config.toml
d_model = 192
vocab_size = 21409
init_std_qkv = 0.0494
init_std_o = 0.0
lr = 0.00264
schedule = "wsd"
dataset = "wikipedia_en"
Each number is 50 + 12 x the weight over its row's rms, rounded and kept within 0 to 99. Layers, rows and columns count from 0. The size before them is the row's rms in percent of the matrix's.

# layer 3 MLP down (transposed), 448x192, rms 0.173, rows 111-127, columns 64-127
108:45 35 61 75 52 55 41 34 54 64 59 62 41 30 66 27 55 43 48 51 52 67 24 47 74 57 59 52 53 58 56 43 49 57 43 66 46 37 52 56 37 44 49 51 57 30 60 57 69 59 42 60 57 44 47 66 31 57 62 52 60 56 35 47
090:42 52 46 42 53 55 40 43 64 56 71 65 56 54 37 36 27 40 45 37 44 36 47 56 51 36 71 71 53 51 70 60 49 69 66 38 43 38 55 63 54 64 55 25 67 47 52 58 50 62 55 46 49 47 51 59 62 35 46 39 48 50 39 62
106:43 49 50 43 65 86 56 48 34 31 51 39 73 21 44 68 68 58 47 41 44 64 56 35 62 46 40 39 54 44 46 46 64 53 54 46 46 34 37 33 44 58 45 58 41 50 41 46 45 57 54 37 54 47 65 54 38 46 31 63 29 59 51 46
095:66 37 40 62 28 68 58 49 53 45 76 55 45 54 51 58 31 54 64 50 57 48 40 47 45 43 45 56 51 45 30 57 52 59 54 59 49 52 30 62 32 60 65 26 58 40 50 54 47 32 41 60 41 70 35 45 68 60 83 39 64 51 51 60
110:62 35 59 72 59 47 48 49 45 59 42 28 54 47 39 56 38 66 50 45 56 53 48 61 49 36 46 49 57 37 58 52 69 35 42 54 56 57 48 45 58 35 54 49 36 47 32 54 56 47 38 31 48 52 34 36 53 60 29 77 34 42 33 42
109:51 49 55 47 48 37 48 72 62 48 60 56 59 50 57 45 47 37 42 30 47 26 58 39 15 57 36 57 37 63 65 43 40 46 74 54 43 52 55 40 41 54 34 47 47 62 40 25 48 53 36 46 56 46 42 67 66 43 51 64 31 55 37 40
109:76 56 42 51 41 48 46 35 31 48 43 57 61 57 64 31 57 50 36 45 33 43 44 46 69 28 58 50 60 60 59 56 57 61 48 36 43 64 67 65 48 58 45 38 50 54 43 73 44 47 55 45 62 48 56 59 32 57 60 73 40 20 57 55
114:62 54 43 36 55 37 56 56 34 41 55 47 48 48 50 55 45 61 51 48 64 44 74 44 51 58 45 53 59 47 38 43 41 57 58 59 46 39 61 45 54 51 50 38 41 52 53 57 59 35 55 85 48 59 53 50 36 46 77 43 35 58 51 60
113:51 55 51 49 52 46 56 40 50 55 46 25 39 33 71 49 41 71 59 52 44 43 43 46 54 63 62 38 65 43 28 66 50 51 38 56 49 64 52 49 42 51 40 37 67 49 37 38 50 49 37 57 41 48 40 37 39 59 30 52 31 68 63 45
102:54 37 42 62 40 40 67 31 39 35 53 59 58 65 53 67 27 38 57 58 54 47 44 54 42 37 60 49 64 73 63 44 58 42 55 52 36 50 62 58 46 47 51 48 62 53 51 59 39 49 50 70 53 51 26 43 17 46 44 52 55 44 64 47
087:56 51 61 54 60 54 51 33 53 41 77 41 62 56 54 58 57 46 57 35 44 74 47 59 30 58 43 55 55 34 57 40 78 49 54 63 41 47 51 42 50 46 49 47 28 48 41 47 66 64 65 60 68 42 49 69 56 50 26 51 46 56 60 49
109:23 72 62 52 37 50 52 43 47 33 40 22 50 41 65 58 51 45 60 35 53 58 55 35 49 57 35 42 58 29 51 54 66 51 47 46 57 53 56 42 35 39 56 45 49 77 76 60 52 55 27 45 53 64 76 67 46 45 56 38 34 52 56 29
098:41 45 67 58 73 53 45 54 54 45 39 45 65 63 28 47 35 43 69 43 55 73 44 42 50 48 61 43 45 69 45 59 36 46 67 46 29 35 42 42 35 52 38 38 33 55 43 49 62 55 59 55 46 56 44 57 46 59 64 42 29 29 51 72
096:48 43 41 55 76 52 28 59 64 24 36 41 41 71 53 59 51 34 47 56 55 14 43 43 67 48 51 45 32 64 37 69 34 51 50 53 45 59 61 56 62 54 39 14 66 92 52 42 64 43 43 46 56 57 56 60 53 48 65 45 49 35 49 49
094:40 17 48 47 59 33 70 33 60 46 68 64 48 47 66 51 54 66 45 49 31 51 49 60 60 67 35 58 68 52 44 45 50 42 46 56 59 65 68 41 50 55 61 36 48 57 48 37 58 55 50 63 43 53 53 62 49 29 70 45 65 45 37 50
083:58 51 68 50 39 32 41 59 56 44 48 37 33 34 32 47 36 34 40 35 41 51 69 58 71 71 50 46 54 49 41 57 19 48 68 42 69 45 42 79 64 52 48 42 55 41 56 35 45 39 49 60 45 59 42 54 81 59 36 49 57 50 47 43
104:74 51 38 42 66 26 52 54 53 58 53 54 21 45 25 33 50 23 56 65 48 65 56 53 46 62 49 53 54 51 53 34 44 36 52 53 38 55 58 53 49 36 31 39 46 78 68 59 53 46 76 57 68 43 51 66 51 33 60 36 72 54 52 62
# layer 3 MLP gate, 448x192, rms 0.128, rows 112-128, columns 64-127
098:47 45 40 50 60 47 42 46 24 45 31 30 60 40 53 76 54 76 72 65 68 53 57 32 58 67 35 47 49 53 36 36 53 51 31 55 44 53 47 68 66 32 35 59 46 34 49 51 32 38 41 56 31 49 45 64 47 61 45 53 45 46 53 48
101:36 58 70 43 43 38 66 44 32 58 56 51 64 44 49 49 69 67 43 28 49 61 50 63 74 43 57 53 35 46 50 46 47 55 36 57 54 39 60 43 44 51 60 56 46 45 56 76 55 49 40 38 71 52 39 24 74 28 53 63 53 39 39 71
101:48 48 55 37 71 26 47 52 53 63 40 54 52 40 66 63 66 32 36 51 38 54 72 75 56 48 51 37 45 42 75 55 33 60 28 36 69 55 55 59 29 40 40 61 25 46 59 44 26 40 78 41 53 47 58 63 48 53 47 62 33 67 48 58
104:53 65 58 41 56 50 38 31 55 43 51 55 42 58 60 47 54 49 53 37 60 67 60 42 87 38 44 36 68 51 50 22 43 67 55 23 40 59 61 55 57 40 33 68 74 28 58 39 44 35 45 67 40 28 55 59 50 61 58 40 41 59 43 65
090:31 62 32 68 44 41 48 57 50 50 45 50 47 38 51 34 51 20 33 64 67 27 60 25 42 48 37 74 43 53 41 41 43 46 55 53 59 59 48 47 54 63 32 37 51 41 36 43 60 49 47 40 59 54 59 61 45 67 31 58 40 34 53 50
095:48 45 62 59 41 75 53 69 55 47 50 38 40 57 28 60 39 51 48 38 41 43 49 39 54 68 56 58 32 61 83 36 59 71 62 62 60 61 55 50 35 64 41 63 43 61 49 75 43 62 57 60 41 41 22 66 46 58 50 53 61 55 34 53
116:68 36 51 37 55 52 44 59 37 59 54 48 46 49 43 36 65 48 54 36 86 22 39 48 68 66 55 48 40 40 56 65 44 53 59 46 43 59 62 52 65 50 63 49 40 25 58 64 62 43 46 54 49 11 67 62 77 33 40 48 51 35 45 42
101:43 48 74 44 55 57 70 46 63 33 52 60 38 50 20 37 53 69 47 57 38 60 79 41 21 45 50 35 46 59 64 32 56 54 38 45 63 53 45 66 48 46 46 49 49 33 69 52 62 58 57 39 45 28 45 40 63 63 44 35 63 51 62 52
100:51 79 50 39 53 72 56 68 55 57 53 56 41 52 54 47 48 55 33 55 45 59 45 50 55 67 52 49 47 54 34 53 40 51 65 41 62 49 26 30 37 36 54 47 22 50 42 56 56 42 64 35 65 49 68 50 87 58 60 62 65 44 27 37
089:56 70 65 73 43 56 50 65 47 40 45 63 69 56 53 78 61 55 36 39 61 56 46 59 43 56 56 54 34 37 51 40 67 39 25 60 62 24 56 56 51 59 40 29 59 50 47 73 53 53 54 28 38 62 44 60 50 64 48 48 50 35 48 47
091:30 60 43 70 36 66 38 43 43 34 60 48 37 59 39 59 49 66 46 28 74 52 28 52 48 53 38 44 38 52 53 26 66 59 65 29 60 49 42 50 49 45 34 29 39 47 51 44 51 42 47 45 50 68 42 55 52 58 62 35 36 42 50 42
110:57 66 53 38 81 66 43 47 47 59 55 51 39 60 28 34 39 51 46 51 31 53 55 51 60 52 48 48 52 77 48 35 57 58 70 39 74 51 09 38 57 56 30 32 33 73 73 44 46 59 35 57 52 47 56 42 36 69 37 24 40 46 61 52
115:44 62 38 41 51 39 46 33 46 37 53 67 53 50 25 40 13 80 52 46 57 50 34 47 54 67 53 71 42 59 39 80 51 52 51 79 47 41 58 68 68 53 73 40 45 28 49 59 55 50 37 55 38 51 52 58 54 40 36 53 49 52 32 53
109:69 64 48 56 45 68 36 66 36 48 48 27 43 36 50 49 42 28 60 60 36 58 58 61 44 63 62 55 60 33 32 33 36 23 22 56 54 52 37 56 42 37 61 45 59 56 54 53 48 38 62 49 65 30 35 56 47 53 15 55 48 36 73 49
096:55 53 51 58 74 35 28 52 49 29 59 50 35 59 66 55 74 57 56 66 59 38 22 30 48 45 42 66 46 38 65 43 62 50 41 66 60 54 50 58 23 61 46 74 41 57 25 60 49 46 51 73 40 48 54 30 28 56 64 80 31 46 45 42
090:55 52 42 48 49 61 58 53 58 62 32 66 25 36 34 21 35 50 50 60 39 62 61 47 47 61 63 75 59 49 67 35 40 41 28 46 45 48 54 59 52 42 22 58 52 71 42 37 50 51 55 58 48 61 57 57 34 19 55 25 44 49 51 55
105:70 73 50 51 41 46 50 42 40 59 48 57 64 53 48 44 48 59 33 35 47 46 27 66 63 43 64 66 56 66 58 45 53 32 54 57 52 41 51 64 48 71 56 35 65 53 65 59 53 56 40 81 36 51 45 59 62 75 59 37 30 42 55 44
# layer 3 MLP up, 448x192, rms 0.128, rows 112-128, columns 64-127
093:41 55 55 40 31 41 51 49 62 50 58 60 44 47 41 31 36 40 42 42 38 31 54 56 52 41 70 58 65 42 64 57 50 61 81 50 50 35 49 44 39 58 63 56 71 66 41 35 58 60 75 62 50 52 59 49 51 40 47 49 62 51 54 48
095:42 48 68 38 53 37 55 64 29 58 38 36 49 44 49 46 59 63 44 41 45 61 36 61 75 35 52 49 23 35 64 39 41 51 45 72 45 35 70 56 43 48 51 65 50 54 57 63 61 33 49 37 74 47 30 31 68 46 55 53 46 48 42 61
103:70 51 57 65 69 59 68 35 54 42 68 45 35 63 40 49 47 50 64 45 57 50 45 29 53 67 63 49 51 64 27 44 60 39 61 63 44 48 42 29 61 51 62 31 77 60 50 72 70 62 28 65 57 49 37 48 61 51 57 41 73 35 51 38
102:43 44 39 74 32 69 53 83 28 57 75 60 38 65 40 56 54 50 70 64 49 49 53 56 28 68 59 69 25 54 57 61 56 47 36 52 60 56 46 45 43 44 61 59 41 60 53 63 48 71 43 56 70 55 49 38 58 43 23 55 60 41 51 46
098:41 50 58 40 45 50 39 58 48 54 58 65 35 48 67 34 52 38 34 41 61 34 54 49 40 63 50 48 65 49 43 30 40 48 82 36 53 51 57 39 37 56 44 29 65 66 21 36 51 54 22 56 63 62 19 54 62 36 62 52 39 59 38 45
095:65 44 21 37 49 29 39 44 37 48 31 55 67 35 61 33 69 58 42 68 60 51 42 73 38 26 43 41 60 41 23 61 45 49 36 33 53 48 41 57 57 44 39 35 37 34 57 52 60 52 46 52 76 62 68 50 37 52 53 59 28 25 73 56
118:70 45 42 55 52 59 33 57 51 62 65 52 38 65 51 46 72 55 45 20 70 30 33 52 64 65 60 37 56 45 58 71 39 52 48 36 43 39 52 56 51 60 81 64 52 38 55 62 59 57 30 49 62 10 71 45 59 44 45 57 54 31 47 44
097:58 38 45 52 62 65 84 49 51 63 61 61 34 49 43 32 52 68 54 85 63 56 61 36 47 44 64 52 59 78 53 45 48 62 27 78 33 52 40 52 57 27 58 42 53 32 42 66 48 43 62 42 37 38 55 38 42 46 53 30 64 48 38 27
092:58 44 64 53 66 50 62 24 57 49 71 63 55 43 43 51 50 36 38 39 53 68 70 39 46 47 58 45 38 59 27 40 43 58 55 35 69 54 72 58 34 44 49 55 43 55 52 81 67 53 48 47 41 52 61 53 58 59 47 45 50 58 65 21
099:52 52 66 56 52 67 51 46 54 51 59 52 50 64 66 43 69 72 41 37 51 61 53 52 46 50 53 50 45 45 62 52 72 68 55 62 36 53 46 55 47 43 30 57 44 38 54 75 57 65 38 39 59 47 55 65 53 35 36 50 53 57 64 41
098:22 85 40 47 35 37 45 38 37 44 47 40 50 38 69 51 28 33 56 44 45 64 56 51 48 56 46 48 66 40 44 56 41 49 31 36 49 64 43 46 39 47 55 41 40 58 73 64 41 51 35 44 46 60 68 67 54 43 53 34 45 30 68 40
118:39 37 49 60 45 75 70 46 39 58 50 49 29 52 41 68 60 50 35 57 60 44 55 71 61 57 45 30 18 51 70 28 57 64 37 35 44 49 70 63 51 24 78 48 48 20 41 58 24 47 61 55 54 58 39 53 49 56 44 78 30 49 47 62
115:42 58 52 53 57 41 31 47 63 29 61 49 38 46 56 73 48 61 68 57 38 74 68 39 46 47 60 74 54 53 71 59 72 47 47 61 70 65 42 49 45 60 63 61 59 48 44 64 54 54 57 50 55 49 51 49 46 58 43 50 49 57 65 37
110:58 46 69 53 41 61 28 49 57 52 53 29 48 34 46 49 38 60 43 29 56 48 53 44 43 65 74 52 49 57 43 52 47 49 56 34 59 50 49 50 65 38 44 31 43 35 46 58 45 53 47 41 61 45 62 63 44 43 47 51 44 68 52 43
099:40 54 60 60 55 23 53 56 68 61 41 59 46 46 36 35 27 56 26 26 54 37 66 36 55 55 40 38 54 44 69 60 33 42 46 63 54 63 56 46 71 48 51 52 59 49 58 41 57 39 32 40 56 64 47 48 87 68 41 48 71 41 64 51
092:39 63 43 43 40 52 58 61 48 60 35 56 38 44 41 38 53 39 65 55 52 44 45 59 72 41 66 54 84 46 66 54 51 58 38 49 60 58 41 41 32 38 26 66 58 46 72 55 41 21 72 52 69 64 52 68 40 35 69 41 55 47 66 48
103:30 27 37 61 63 71 54 46 46 48 37 43 30 64 52 61 50 37 65 47 53 53 43 29 48 46 58 43 48 43 30 43 49 64 58 59 36 40 52 62 52 41 67 48 34 67 46 51 53 59 54 38 69 63 41 46 73 36 42 62 65 37 63 57